config.yaml
n_layer: 9
d_model: 512
n_head: 4
n_kv_head: 4
head_dim: 128
d_mlp: 2048
vocab_size: 8192
activation: "relu"
norm: "layernorm"
norm_place: "pre"
norm_eps: 1e-06
positions: "learned"
qk_norm: false
attn_scale: 0.0884
bias: "all"
tie_embeddings: true
parallel_block: false
init: "normal"
init_std_qkv: 0.0156
init_std_o: 0.0156
init_std_up: 0.0156
init_std_down: 0.0
optimizer: "adam_variant"
lr: 0.000704
beta1: 0.9
beta2: 0.99
weight_decay: 0.51
lr_head: 0.0051
grad_clip: 0.5
warmup_steps: 310
schedule: "wsd"
decay_fraction: 0.302
decay_shape: "linear"
final_lr_fraction: 0.05
batch_tokens: 131072
seq_len: 2048
doc_mask: false
train_tokens: 760700000
steps: 5804
dataset: "wikipedia_en"
Each number is 500 + 25 x the weight over its row's rms, rounded and kept within 0 to 999. Layers, rows and columns count from 0. Numbers have three digits each. The size before them is the row's rms in percent of the matrix's.

# up: layer 6 MLP up, 2048x512, rms 0.0349, rows 702-801, columns 384-447
# down: layer 6 MLP down (transposed), 2048x512, rms 0.0325, rows 702-801, columns 384-447
up702 098:481472500493488462468488491538493485549519498507481509512507518502493538490504491561510505467469497476457451515498514493535544463516518485503500452535490501476477472558523491469516515431489484
down702 096:468522494539493521526529491484489475515504515475492483521441511514515453507485443487520521525469519478506496514464496487553478469534479470535480514506511464525525504511534483482509474425505508
up703 104:500505480529509483468499515541464458539486502504570547515529484510471519490554512518476465505464473448495471496515529482496473466490490545458510515540467506498498556499454478493490537531521465
down703 108:492485533515505503440516517508500482487518471541523492425499505467470510464474523537473436552499489519528477509520517490515523521508499504488452497530513484457511487509492524471522509502552467
up704 100:498446434519466502504507477479469495510494490469506516503481455489471505484551517499502483475507488506456485452538512491514489474488504512505483528526509496490483495508494529475476501459486467
down704 105:485517527487536520486519524538482489471494520498483479490486503474480501516510491483495492530546473537534462467473478478471540507506510486480477525437502520465499495487489549522519515475510506
up705 100:477516477506473492514494469508512485523465516485472480477549478517442493448493510477494481491535496464492448498492518566532521473489551475491490509499492546548450483493515543490524559547514460
down705 098:510487499501483480514433492490548512525468432461516487496520534462537520496530476508541504526474495488525544491474511514503521512502525515528515518487535525528445532500518510484520485508481521
up706 098:508476488491466456474488444519486482527531471497531499488458501493509537516509533486510503447499449477500466468514488498450495455498506460536535465528543498482466450526506489520590528475524505
down706 098:546487477482464510507445485513475511500567472518508515502539513493512440472523469471482493523529463486469509492463509472498480505559486511554492513489503474514500457512486489521507519500505522
up707 099:509497506535482498519491455514498510494516519496512528505476521480544497533525544505519490521484518475488475540520489491450536493500507470553483503515501487513512457520507543518524467502494454
down707 119:515488494516497525488488473492485463515536504513547495475489500526511483493519512518502551489503511521542529480514540473490512508504481489513515489515468489509483502485510533530489522491475492
up708 091:498503505482469508491556502488463519458494532452498505508464526510471523535480479511526495500529539472491513505534524514492481517498490500503494517512513476487468509503514529521507522471498492
down708 090:523527533529455489513510491464503487485498487508509497486430511563516472543515483469475574495539529511521505488551520469465537515524503478508488540486485459525519505467470492516510491480501479
up709 087:464526479475493528529507507484438508530518527499492487485512507477435518536452578482480504552504486496484485505479508522473519452484484518495481532456414549484498481555553512463528521506537517
down709 078:483500517496506523519509503523484522510491548488480488561488501498491465537503540520519524509528501485491509466472500512514475487522501504513496501506525500496480518462481534517531470500446506
up710 108:529476525464487484464511460467490476557486506510506491489550477470511535464517531532505479497480497484480531484495489519471468505495479491485473473495489528479509504508454480506518518520495514
down710 107:531474478448447456497521453492459461490474490520480480489535522572500474505500486489479513505486508495474476478501458456523447511497462482473502509523547556483492496501506501480491494545520489
up711 092:545519480507506448451476503526497520504504516489518533451482502481496557482502474503525490524546462514484514483528471541502491560497501520490527490489471530528504479492458463485463504495534503
down711 085:451497508504512493484507488518499502490543465511520465482528532572480473544517467510478503485481473504509509535478499487477469487492564533466503547527515499478512479514474507558508500481493543
up712 099:473475472478501522493515505554452527534475521505478545481544485481510479521477508459484501538480467491467444495543500518461545466522479535476485515532563479513482488489479479487521504498519542
down712 093:478477541476490517540511533524460520471489512510467478452529491542492510493490505493519492525520540498484564493472502533459498498544501517479503504511488475498495498500507489514486519516507504
up713 098:508464483474498510476482499502469474499539503485556549511523464484485459505519478518538503477544506547498495490496485538507515467527484541482493526549467500527543518477543534502497549516517449
down713 099:506482477469530563474536494509491508502491529483484539506502487527489491479515516505494493477492498468507501522516507488524513471524472552474487482513460513487516535495515465515513504478477478
up714 102:519545524521468501507500497465462489484449519510487491465483501467489563545530494485542514537521480490480493515488439567513497494550460499497506533508524506519523506492502498478506522537507490
down714 103:510464487516510490519502481491497534483466558491493488500488503516533474444530523508511510519455556520514507527502538521499519471495553507456492464521475477528513483480457502485521504473480504
up715 099:529456459493525490508531504517499540487515481507531481489539479501473464542481508493499509516496516519512429472529486463517475508471467497474491480504529485497538503491510475455493480480530485
down715 098:515461516461506503515473524479513545520488517520525490488495502511540518524512479474476540477507544508489482520478485492505560493507504506462469485521504469510515455478493515496480520490478514
up716 095:548497460518465468460488546559523535524480481516508505508497534514472519501523530500528476477519486534504490508500487471479473508527506472481516485524506497512475506499481483486527492494528515
down716 098:480517495467494528521536465466512528507506496494547524492535502472510506461480541471458458485522467486507541490467490477433464478497503524482534496525496449511543464485486532512490494513492506
up717 109:548501456515505464477502426518503496476525493478518496484530500524481506485544484516480500493475501488501522521494452535492542514537511480511499510530447526491517464477525500513528505469525477
down717 116:517464446472528509443478530483535542485490513477530462521497446488495483491511471537511449523489491487545486506537502501479511499499504528490521502473466503480519452495501491483502521514508508
up718 100:548539479492545484515501505540500536517503515432461486479520500437485512478494500476504502488466447508479521531458505482509544505521498516513486483495499466478521535476482509484494485474507465
down718 098:479480485514467529518491468524445466510504522492531504503494493463510538523481530535510496486494492474525510478499530493536508539473505489529525514539504481453482529452479517469540467467491543
up719 099:535522471491486520523529472489507508536508501496523489520501478500514512523496503522488475554474496505514516497508502481504484492500524498482531508493481483572487536463465496453529526528515473
down719 100:493490508488490504461478485523506491471503534536427511470557529497500505485530454464490539446476487502493531525480539464504482468509486506450518521488514476510511524508473476489496534510513464
up720 105:513510526540481519515464499516476495518472541467540503505501528501500516479521484497503491476516514474479481490507490505528496468506498533498453530515470442498467513531479525460555536458502460
down720 107:516459479493500483506458499529492512500496511485473496520502504492525506472542556470465485528517553491498535470496550531477531525527501479487519513537540521488535507470515539493478551481470542
up721 102:522510478542522523478522449571496546534513530520488496442496532519515511545472516521524501515513465524520449483507469463496515494531497509511508543484456541523539484524520496486495532502552519
down721 093:463500526494451504490531480480479483494507529511539538458493502521517523500521504464498517535526509553502515468478537492532539497496529493506494511516526535492527478465505518528512484524453535
up722 097:516524468483558522478509482495517514505547485490507473421532507483536518493425504490503507504514556500524502496529489488524519455529472481506481482487508514513469469504545468529537497494516526
down722 095:483540503513505505495537473477465504479539521513518477508508515501530464495496489511522523482528501498484516487486469492478508503510457521514532476518519516516453497469505505486525550509492480
up723 104:492497480495490546495503490489492511472544531505551519493493461499462541511482518497483471495526455507458541517573501528476518494517468530484483515517483540474530515492487485497487515535449516
down723 104:537458442532517496488506522525490461506477515528488505443527513492502481510454530526532501530496494475525463556488482465475485546505469492458537489520515492513462514511522489515508546539514526
up724 098:494423423560528482465494469499508487532477498484528559456511488484499529466480499491503463491517496510495484505539541481500515551517522503497554486490471516491480474501476487515513507558501527
down724 095:540535515485509538461520482490469504458490519498488520505485505499520489491499502522511528469520514525495507475477526534528489463510498480494521529501505517512472525480497485477499461465479508
up725 098:514501455512524535440484497477484540524534518512527493495464432489497507528492477500470479489469489515495507489470509532494482495502501508549493510494504480483508534508507495501484508533493523
down725 096:528488466490490522478461547497456505480503498521505442467535517558484483509513486517490468486513507490503506525516493497533521526511496492490501458493436474525513515501502543547504468441493461
up726 105:473515556525511472475533487475491464481471510490481519512460485543506465501558559508518496480553526477470462490487444545471506505534491498485510535532521487504506523510506568485525514478494486
down726 113:492504488491465512472532485495515482484510531504503477472495482488537504521515481487557517497541492519485535516490466473513487497510511498512496488513477468500516504557546495507496519522485458
up727 101:481510508492544501484522474495498515485493443495534532481457484480488484484525500516482478513508478519466478471516503529482484499563448488494478475464517512517497529499508532489483486523489542
down727 087:523505498475512521514464489491499487450479530531500486528496500537508507526474534486495461525524495477532521482485515473489499488466470477466541492491516544497495488508519458508505473455491464
up728 099:472452489532483455498493541498483477551488517443477507483519526495458487527505508547501493498466488514490511502529426493457558489490508502507525478493506479470516469516514507528517516528532535
down728 094:480480494528518525470510463537507506479494511459426478498489484454453494516529509504494499540453494515526486486515477515470505488518465526484510519519503498477512485493468500520535515504528513
up729 099:540496494531519511452495523478507501512476487458489505461569537505525514479515523489519438512502482514455482509505459484473522508526516527524490510490481488470516482500507555544550491500503494
down729 096:498578544490558481464510502508443482515493523531487543505479504517533477517492532493469522504551529489482510518493498522451477487521491482503482493511493568498519495479530447472511521499553520
up730 105:513474509472514489478523529498526475491478550511525506477498488528503494495478540491501437491558503515494510500523464481486509544478498474519498497498533455521457506490502497492499544434470473
down730 107:490485478510473493513483524488514478484507507497463548474495492522495488551454528510441504453484497508477503490477487506524497465493469504522511487494530558477499494536490514471515497466477466
up731 099:493491488490489474425487479515513502537470532518462534512545520507502497507458565490553484489531480526493485536508486489498498536490498505527482513525516485529519490500486486507488539537535527
down731 106:535476500525520504511482484520501513533484558547488489501522480512544498517505515529512458486489494536528455459490502491486492488518486478513442494500545496536540530515541523494524502486522534
up732 101:517470448494492507522534486516488487569502518493493477531516520507528524536478493486511530555477482502462483523489532471520479482556522433518512506482493502473493519522480495495505495508578532
down732 102:495516503474507507487506481499533500531518498497478484467515548485507467528495518444501523471515508530491483491478486494562472513499514468486465477500464526529507532514463484535468497479507509
up733 092:542519517545554539494514511503497539511492501440511461500473537492496530502555528495501485530511488537531483468444505488456492503511523511508528481448496450435526506539477512505516508482474505
down733 090:494483483477472432512516466489461479505512497512510526480509507536513500451478504486489520477444516466485519489499484543522495487511466510510465486476455528534508512513507476487542474517512481
up734 097:472471513543515439482488496503443530538531504512497489481534545449499520481495474477511531503489508563488439480475486480497550537468511522475493513505516514539467511545477508529475496478505464
down734 095:495513528523459507520533576544528542481520503512481500467493500545543481489549512484539499494478490512495472516496492505487535503494509504502457477509522495497481503504471509514545520504539460
up735 090:496520532474513509502485529531520510507521494480500518455535482484452525499544498535513518526560505459494491484513504488452494490516488515502460499476508506524521500464513515522506507518515509
down735 082:518493522553485466489495489491520496477490488486537463535486516489506472464488501490510484481490540467524508561532459436548461510491499493562500465534511530507523509509528518470523519503477485
up736 103:490497461494532530473539522493497545535522507475539500505499434418460543525485510499523532483519535493517515521502480516521500464516513534494502484500500511492493472490524507487521541506536509
down736 103:515571500511495490534480520531469487525480486516505553498539522550539520484473498473502489473470498474495458450496494502496471523476523475474495484522475495424504506497464511495472502460475472
up737 098:512502461521508435484546480491496534505555497499494495486556467488526511513523516474494516471470537514501470504515509490487474506454511473492490499488526488493510495530481488517481514564533470
down737 092:466519484505526481483490489509514485494558520512553548515543509507462511495484509488481535481517536529528448510513522513545524537495510470473525490513476488487503482494488506491544481524506463
up738 097:535511486528525433499534536452501512472480520538513501522490530551494496499493548491487467504549487511473507457509489533504494521467510510513470496524471496514483511500461469504456489518542499
down738 093:485507507458521504519521482495466511521468514518466469498467518502472491522546492471487518477500482536474526542494495490501504473479513495462479498451483546506502513516503474487516492477478533
up739 103:521478484475473504527487473482516466535489473500440497481536503513486507587524498506486470491502519483488490484530480543534542486517535495479474517533520510473530506519481542469491549481521471
down739 104:472527474490519512540543501488523503496533479536482523511483480480463506518528507545502485514478525479488521494486502517528492473473495426459498490552530515533487495564506501565483475483511468
up740 083:488463494474514534496564507493460550501486487501516547477486488480552518521486489516464523512494497444513484464509485481513481509449447510492506512482478486469474553498471550493534500508511494
down740 080:532539523493516540498499507512517511461477449496438525496494464471499515508527505466511474507483477447487505472505525512492428527488493469456477493517550532462492501476511507492493517480479496
up741 103:540466487502494486524569510520510506512518544509528519485470523510473500497515529484494475497482519453465483490512489523537497487503521536512483485531484487563453497487510511528473550529513489
down741 106:558492535463506493486526513508466513434495471528480537478476470476484491462475526531482502511478465507486469464545495511463459543483529519520509489476486487513498482499459504475523520526533479
up742 099:499505488543506482439483471486474528500433492504484536492485490474491501488516500514500455540483532531441492520492524491517485492513508530466463468456501502466520514477517484479480490529529491
down742 109:493479528469490500485481526535487462482513481489465490448518523491481518503503473530502547503477468476510544506507512528495502473494485495512518522534548461511522505512453488477509476544500478
up743 103:518456482494488462503503483513464529603493493431481536500515490493494494546490563510497487534501499515513482498517534519492569519477504537533480494498458513551465519508480482476459551525546510
down743 102:496504476528462509507510520503504487442464505495424541479503527495507513492561547482488547517521542493491460465524528480502483492490477489525556507497519483486488474488489509521521515472493470
up744 102:478468471528482480517546482484491520511523499476476501504475506413507492533479543512504512513544502491466552488457484522469485502472519504542528499511508508518468464484490477519491526543511503
down744 102:466479520521500517494484522463511504499466528510470545492483476548500529496506528485529470491495501488534498496525512458501507527532440496503498524521491493480519464510515461516498513451457518
up745 098:528482503507508451510490519517485493583492485493485480503542467474472518543476544526481476511515457482530523464493451544492480490539495471532492499477517516502500503527515518524475515503525488
down745 091:529511547500498473493446499492465491460523495506535546535491489519532468509480483516483480510462466515485544495484499516523502482525484454490553508491511517498543493503488478528481482489483507
up746 110:524515453460525455502498512526527507517490505471506470437454548501512481508516496521517497545497500488482477501513496504500496468519525504552522516447471500495519519541440511472529521486492488
down746 111:498476500454479560507463524517532513517487465484505476511528513465527474458498487478546492489479465510504511477492496494496523518480478520522482492547477515503481494481469489460526514491493503
up747 103:515506458468494463488476508535519484511465514479535479510510494494471510500497557466505450509503513502497483508473479554481469494507497540538506495500475503481516516527519459518510516497495524
down747 117:473446501471525505462530470461480513508495506491527508482480516495480513476483495495472483491510531508530524538502530484491467497469464573497475507488481484507458480506462513472501470519509479
up748 091:450510490442545537509544479479510539502506511527487467519520481517517489506526498522471526480509491477538503529497480485436521482450485509479502487502446520496531513499494523502565486494474484
down748 084:506502482528500470485504464514476478539477517452524496479521507492522483507507508489543485528520492493509509490509546487536505522522528498493498450478464465489463527495547497496463502504531507
up749 096:515492485494524497518530487506462505462498505507487509549533468497482515459480516503505514542505472503508500502514501480519508528501498536489478495481474506489520475493488463513523464504503498
down749 092:501485535497494507484480500434547517505496523516507483454507494453534481493546519487503503512508474464495519509485504551503493495451493493481506488507521475486459512492495501508516518550500517
up750 109:503518556509539525488519518522492506538517536503489529481461434485468499465453475518472500469503501470477499511494496502531511518480489513488504546486467492519512496488491487490523513546529504
down750 105:526525528478517494475509515503508478494511487511506468491474489524452515503445511464483502500471474527494520480495523482484489492526471524493496510464487487534513548468543475492520512468525506
up751 096:523470546523483459520485528476521503496509483503518502448474522496518513482482517511503496466487464487469501532508506478481454513462514502559463556483475493488521474477532541490554504472476508
down751 093:515474487492499489507441533511470508498466530521463522535550488515502502482504470481528534494487547486539519485472502465483482480496559526529535514465511443537532522447519489512485515531549490
up752 103:487517521472497504499502498480521483494540505470492560491524526505457544512524490488456472496479498503489479516514484510510481432505443495517529475504503520476442517487487481529502533552506502
down752 103:516499475463565552476504520461495531514543471467485533494540464493505492534492510499492470473549519513416463466503525493475505490498493464512480501515524542475508479513470481477471499499462531
up753 105:470490541507474514520547462502476460510443493490494503469503474470515522490522478530532500486527532482474535498500521442495493482520498490518504494461538501468497482464443494484493493506531482
down753 105:488486549506431453504547551509538513501515504504538485506513523535513498535515495488528482484490543456487462498507520527523491481497505457494543485510503479517474513514468528510529456549487532
up754 095:510514504467503479465478473505489544511513448453507512488474505504497501484477500564527467544511531470508488493547510507473482488487467452478516495530498469488488505516506499470526506503548525
down754 095:471523481513488512508502536497530497528488548491484523516497503525507490462481480521500497540529507476502431508502499491532473489497448529499516482522527529456477529510500477474501513475530510
up755 097:526481512504532459478530467481528523530517507485500529474481509523512514493543523521480482465501526486498512507525520536506550484520497537494499508496542460503531451553491468501500509467491460
down755 095:515482470475491487515496486544478545489469518456449442502514454483506501513515523478492536504491524523488474509494470481520526440560492491521534478508531489535484492542536522506463525495501531
up756 099:535476440521474481494519507501521506500498503515495500487493458541516501504505487468480497495517508517457503520494509508472504480470498488556498540492494474492464511499489513492571538546500482
down756 102:533514504508472504523454453542482482491481500514476517511489509469478489514524497485525511485507497495523478488519502503522477499528512477529490500519519524510505502524506481499489441480513486
up757 096:469509515483487486494505440514510502485552477467494499512491517482480505511507501482547505554547432492511534517503503481467518489495503496489531457507478480496489474501546484487467494460502529
down757 101:497469523495518490505513523509497494493563486472538499474508518485532571477500519520485563489487487507508509488494525519498474493506517442528481547498552485552497495519514497541526517503516527
up758 102:526522509473497476540501513447488485539509498443478526466527501507504503500525479506500489485472476471501501517530520506494507483538544473492459558482476546487487481474500519439476477501528515
down758 097:478537483477474494493476495427480485485540507459526536466469491520475511498476492538542536514497512472477530514468515474518476529500501492483487474558442489495524503498493489510525535491520524
up759 095:526474462470526466497471529520485508532493471498481504483517486452527503537455531505471476511532482500501469488504472524496508499506474502496513476554452521517508484494475533458507513522512534
down759 090:508455497489479505451532487490517474475541541499554496488496504481517499542504474507518560524504531524503527433518503497511505441514536496465497472512506454453497502475449508517507504515491524
up760 105:480496496508487508500518484512512500516538475471502486493461492520499537518491499518494473548471466504499480510494464460518500499509454494520495504491479476537452526515504495520478534481536505
down760 105:521522535479509491532493482421528489512496511500540482521489505470524469464442482478496472532494495496458486492523529488510511513510523461492499521489495499530490545558511490506536483501471514
up761 113:477458493495495485520492484476500507530488494463534556483480491518440534553535499525497507518463456525470526486517501508506508519530448535479526488515517513503476511511515512475511484513484508
down761 125:527491528534510520469487484500514520524508514465515509493530561485445494497513479497501499514516485545506508472501496485498524479502523502492534484522499523504498482505510486513476509549499494
up762 094:483517457505477514549535451547495535500505512514476505488535498458470525483450468505501507514493464500469517499549487490494481488483492551514495533476483523516472493550459516533496512547494538
down762 094:454518512499508546461487525486477522469446480521490540504473485463450515504540494503497486501522513534524495499512467490463494480496520466513481521447500519488491513487515507477459481471469494
up763 096:509547505503507509515536515485501538507484509501518525435448502495504506494509561473504488500546474481506479502522506500503465479504462520523507485489462541465483502497481477515510549516523534
down763 096:525461472491450496536469527468542473480499499488495489512527516496446469528550455464455492467427479486514499491488534487491491471479479481524484485514480516503510492515499483511525475532495483
up764 106:466552491507524490497520492445475536507527539487516477499518480457492517484456524502469509485491456478493477486495503489459503504508497504522476541489491471487475528556472507489498529494499514
down764 105:507532514453521552480492551501509524478530493492508542494519500532424507508509523545485481503503486495466530511469537473450526480536491506502514513518478478492458517558477468469510479474514496
up765 105:520467487499476531544501476510482509504520515510537473509510495485480497530453541488505512517510503505494517449502470509479501516489540488525513512502447493500511492497543461497483509466489511
down765 111:534512518495503512528488477476499484505482481523483490524511500514528525473509502488538497505532486496477513542484511485478487522496518523505524522509481468491469513467511498515474537474563487
up766 090:526501454515485511492516466526496457520532508472501491486516490491525487487481515536522520502537457506491489484492507562540482490495481491505502535517554523491480553548489512488523533513518464
down766 089:482499478510557541491442442503506497479507544496485493491451492506505470546500471532525506462485455476554504470489527499469525509465508512543472506548500470463525524516523495516519489479473528
up767 101:529446533499473503475490487482496523479538511491517472522479516512483490543524553476527428478554519498525441494495492556530479468530542526523458515526525496535490472480485527496477507512514456
down767 104:518525515485499516517509501505496499530486526488492543478516507477516517487503467496506532505537513494476518509485511492472450523521502504540498467488437529517513486524484500492478494489507528
up768 098:506522505521539478507490480538447531508520495487502485493505451533461499481503506484501536503505476515495470520470508515522500497545520470548496496515505504543475487486509505483529504529511471
down768 100:494485509496515518518472487473510510496508486517512465524439525495503511505539505526502509506501482516490564474486508489498497488525477502469530489551507553544486466495469486515551534508489492
up769 097:551521508511515505511510481478467474493496542460573532501522512496521520514485501489509471527503510467506495464490500527531533502473505484493553480527468474500502486523490523519489505472484517
down769 096:452513497567519519495503534524581512526483533499495489527468480440497523514513532457553457492501466481525491500487465532464469460498520488488458474505471489506506474468489516470482495488509494
up770 095:517520481500508505528550497530490571498459525451493508513490511538506524529533487489493495486464501506484504486489518513527492519491478497496504523509467494507486519504527498503515485484504472
down770 097:490519502498459525480499470498514453504514559523516488498504473486523495491483499522538528534528441515498544492488485496475531485529492486510489451508443491489519491491471522506523519506473547
up771 099:496494493517496465464532540514474488511456504519503502524484501470483515499496500509484521476515487500503517489510480513528503434478545444519492504479488496478500485481521482458520485486482483
down771 103:495513504489510459524496474487532547505495481518499503493495532504532523504532482496506520461520514512497472503505537500468531509487507489523507498542552503453498518464481461523494494475514481
up772 106:473492497503530510539509462470482476485509502498546526512483522471494509501514511481507452503527437520499528517511507491515513511508498562515501501487484527514491477485494483505498540525501511
down772 107:452494516471522488455500510501505493505476507496489523527473509499509510462521473474552504539468507479487484508506502509500542503481486480488520497502464520501484537474522520535510486459515473
up773 105:471448464511505466500497510546481476522485511487532545519484477501523539530552504504519513485525492506487496491499483535503567475518470496553559517507481455538511490500439497518510519521494483
down773 103:522487502486493496516543511490468509496484490505490524491486506525505493497535487512509470506513503448510510483502505485555440496480499508497523496534493525487463484530485448469470482497523487
up774 108:505531533501485485500500496486483513509527513528527487477493518477537506522525492490521514529500498484482529471521494500502502504482490517496495540506470442493467502554500478488571503466534512
down774 122:536508507473453539492529467505467523508442493480520538489484498522484555496491531474486517485449472512538506507505519516514500510505515548485492470522528528490519501515444488478490497513458486
up775 098:508502506496538513485470495464497522517529524522501493457501516433495537511506569509540490515521504478488476500475529499520506502497500533492498479511497445465481452521485487445512548542554473
down775 097:475545537506529486511564490484466492473507519451506506480503507480478480498521453470514497460520471485514514540501480463446487492506450571518483512472498519475444494448491541476493504501503502
up776 101:510487486472505484436534477485532484516519505516533471467462472497522504500536478519484519484486450533487491492501506467520484512496517509511496514443495553476518455466482487495503520453501466
down776 099:551504514543515522482501480542485499471465501440500515470486504493534538524487507534485501529512464521539497468470478533528484503515488517464486498542507471485497512499497517526531489485476555
up777 107:519477512506468484481528460520488493551518495490535488499504539534484479552499531497478487550492483527465474510542503512534526548563488479474528517457460512540497491529495492460529523509481503
down777 114:527452513521493476531528509507522523507537528487544499511534472546475483481495505462510506517490448483489539504456510525449494496480511513556508541513525462468450497491480449531467517543490536
up778 103:484478507453506488501473473477468467515524459476528514515506506490501521482542474471493477568539483543460552498484495528485545495485501477536478495453491415499476500541504514490504514494487507
down778 087:470540493513476481497524524498481447507488514503534534508478496543513509463509518510487496467500515485510529483458477483500486497492468500512508525521474512525483526427491508521526522517484503
up779 101:502529485489508493512504482471518509500523502451533483503507495468499539475487535485503489507512479486483504477519485520540551492500507518510473502520508526496505504492514498511509479490501551
down779 101:529517539474498503536454482493531507504507513461561493535535503470535496472480519491512463464477486517505487547504508507523509507486557515513481551474468488471532463496485495511475483460507488
up780 101:491491528493485507507458491500470489492471497470526537494555543569463528468502488502502489537500526500486491510481468471506486525520480523506532527492481488541497507512530498464528488473497520
down780 102:522514525499494498489513505515499494520530471499475487492472525518485500517538486524531498462502525516462522447529540526502497548485453530489474498484490465492497482506500520502477460456494496
up781 097:494492511490546519522516498490493544515505472497482553506526513476482548514474559517467489534521466529495491487517525497537504483542461526483546478514470551467459493482494475513470467539472482
down781 093:472486529515498485506502495472518526471478432529498521563521536525529486513485533498514497472486490475527477471484534497504497524542512477485481512475512493538534518474516488502491530417497512
up782 105:491496500479480485493535510501528501521538520491566507431509469470552481529556495533537512481517457537506495472519502511463457503509513504506517556488504517525551482534485466509494503482513462
down782 106:532468496469503476510554536513461506521449549473498431461493510489443516449497485491526523505527507495497493540501482470489526537525500485487508493499471484565482513467522538513486539510534453
up783 102:498473519487515511468514450486489489509500457502528546528565502546511485480524523503510521524516505511468522473502525573527497461510476525539496513522502504505494499474501529482483495487474487
down783 104:515517504505536532481444504525489534463516498507513526538489532461513516559515468525508467502471549539522473523520452511489503508484483500487554518520521464472515483527501529533535492474506526
up784 100:472472526490508507466535487476494491494507509500507502520483501473513496536488557482503502522552495501515484507481492500521481516518488540502472553506491474502521491526515539520522468520518462
down784 094:541516516479489495476481463489488522472510503472521504547494518536478560467506515504506533494504439509493495502502519464527520520540516474492473521462515466476516541522489510521508474474459534
up785 112:542467534485464465507503483486459519504507541533538479468504530522466530511522507448502477528491468488517519500527525507514535459516471531487479469525484530519475523478499502477526481527469510
down785 110:486548543554521503515507489487509512518518508518459521491500491491485503541521523488493495510503462510480467465473495514454469486530479548479496503484470514464490516520521480548524543476501514
up786 094:495501508514491496542488540510498498486521562499502489492470514503495505507487540507496482508488489491508509491472483521470524529534482529520525478520517488500470485512512568518464547507491494
down786 092:501508535518520513494457527481454458502491465503537482511531470527534498478489523476543452512462472536523495501480484533521502492475500478511445510517504529447521532510496484450478471500483526
up787 108:534504497505522559502531503481488513506517506495525482467525487499483532481487513527489467530520515544491469525481477493490495501456470482492487523471528490468549522515561494537509483499485516
down787 108:444481510489493475543498540534454477482480547489504503509534511530539495514468496490488508519462472559498472511535498504497537509489491492493504512518509507480482510472499484510473473506515491
up788 093:522494448461464479512506493515484484549493524496475507476518478503490494475489515503453521507509498489531506503492493505448508465476541492508542529514499521504469469549512517527530512508524501
down788 087:486512498498492544503528491538500533483536518534528500489536479552483518522490511519541452495480481484485506468554504534489495464535547463484507491475506501490537579466514512519516536521473552
up789 115:514522465516480455499559497469456513531559480501531492442498486526529510501487491458468504507497469499505492512481488501474497508543491502520522535533493489540491474489495460499543520491514523
down789 128:537489541487508498501488521506511506524541513476497517508542457473564490470508509495509496482483493476495507534493445456567493486534559485480484488534517484498478503499510520547472540483504465
up790 089:502471502533521511494518507494513462483518505495515564486547459494514493469473523477479496540518525506489492482555474548491440516521480497492531519523465512517505495514495493522521533513505529
down790 084:454499488461523471448441460487517471540495497484499492513476511454508496504522504493506479490499511480488482496546515485474492500537511507461496449513486513518515529559503534499483530488486454
up791 100:448488505487496485514520487499463497510529495464513469478505495491517526490474504480540508528494497510508461467525491501527543497513518497500480487505448452505503515521521513537499541527514471
down791 101:459500529486543544498489514491485519526537509517530511483479509493507535479521526501565527473495519521501473457507462519493475514518489509506474481512526478521487482495522529494523521525441490
up792 089:556479512467499462507522529466471491502538494477469496502521504516508495492485478485510491497490517517473540504484480551485542484481550514503505544532539469479486477507500542503513532523518475
down792 084:453504506538500515528490461478522457483507513505540514495522518465501495552518491485515490479468506500496537497460480503447485512457516478541508526514491489479545569522507477544481540511525505
up793 097:486485449503540519489537507504489516488536540509522502463461556491510492533538495509486500495489520485524472488504524527487518450542528473484495531421465506479485515502545499522520503515489542
down793 096:493503514478495474499492504522525500488546498511451533523477488496479515533518505507462531486520566471481512492504466553487517478496460533505497450507511552477474516476484505466498533522519531
up794 100:517473486486529528473489490478467535486508538500507498483480489486473492500530480472536542529511529465429497488509519485531535545475495520524483495480500482538481506518519464513498506464494465
down794 099:525440493493504492499475500467541470500463508545480500494487550495474528498467504516490465522527469492535485517540508480518503504442517497495479464513488469522518472504535455488454488514481515
up795 098:509534511484494467507547465489500493467534477485517505491526490546504517519536480546485501512501518508497525474545465543479526525543482482474486533484515531503499494509475499457482503512518510
down795 094:488493502499500492498456504492525480509469477477543502526515476539471499511534469483488506488494535537475487538486483483493538502503493529447506502484496488526487483443525481465515458451596490
up796 103:505466478493513524512496477473485497510460523473551532480484498479447564537552535531514464552539444518486510505489506517502520557471481502485504510465504421479504545554492500482497539521523506
down796 100:516487530507479475514515463454468467456483527511510455494489514497482467523461462510488526511504505532515480487512492517467479513542456503505477495467479497508502510498469524502497509555493495
up797 090:537504482534490474557513453483467539484495490441472482471505522501505515533442511551481483487522454489506480474493507470527473500486490478491519488473495432470488501513541527512510522469502518
down797 087:499492574497466511482496520488478516521455476520487524497512500549512476479538465526496514472488515505455495490520502510486487478513533541463488518517508526513537526494479537495512497555520534
up798 107:497479471477497490453480481528545518511487475523500525499475530535463487502490472513498480537525463526470525458502500507512500463452515508529528499526526462524521507486494519493524495506470498
down798 110:493533451495499486503539507475477457519462502503516571525490526494467445521524496514522526517517478510465507457481580556507492493512483473483485486493537559493496487517464468466485530490504485
up799 107:550500413505488510480507512463506520535506503459533571533491521484507517487515477440485462492473475500469496520479505490481489516490472515521530475516515540484497470509466525497477481505494512
down799 114:476529531501451458444529497518501478473509506526537525499516531503515487531515479547529468508508488526544525536521498477519527511528513530520536530532469508477501533510503481524474503516503475
up800 098:514452538529502486492464507486506513511493503476498550518512513508498540521549468516487550464504507501509519484526499573477512478457499442481492444518471443545494500503503499484511505477526508
down800 097:506558491490472501493496525494481501474514477516492451483522502519497475516475501483464524523523468500496488503473452510549532485521559542495518527505517531461495501487512503486516501497498516
up801 109:521530490513485515546498491462500535533504511446548506514483473540464502533476490514491472518483466556490469485524504543475454533474493543528559538488469544459483508493545478550524484498497534
down801 111:539506490479485513489510490509501492521490543531508487463450560484503484525495497482472509506513511538510463493554473499530511515487547494465497484501491484489495514477494502542483461541499560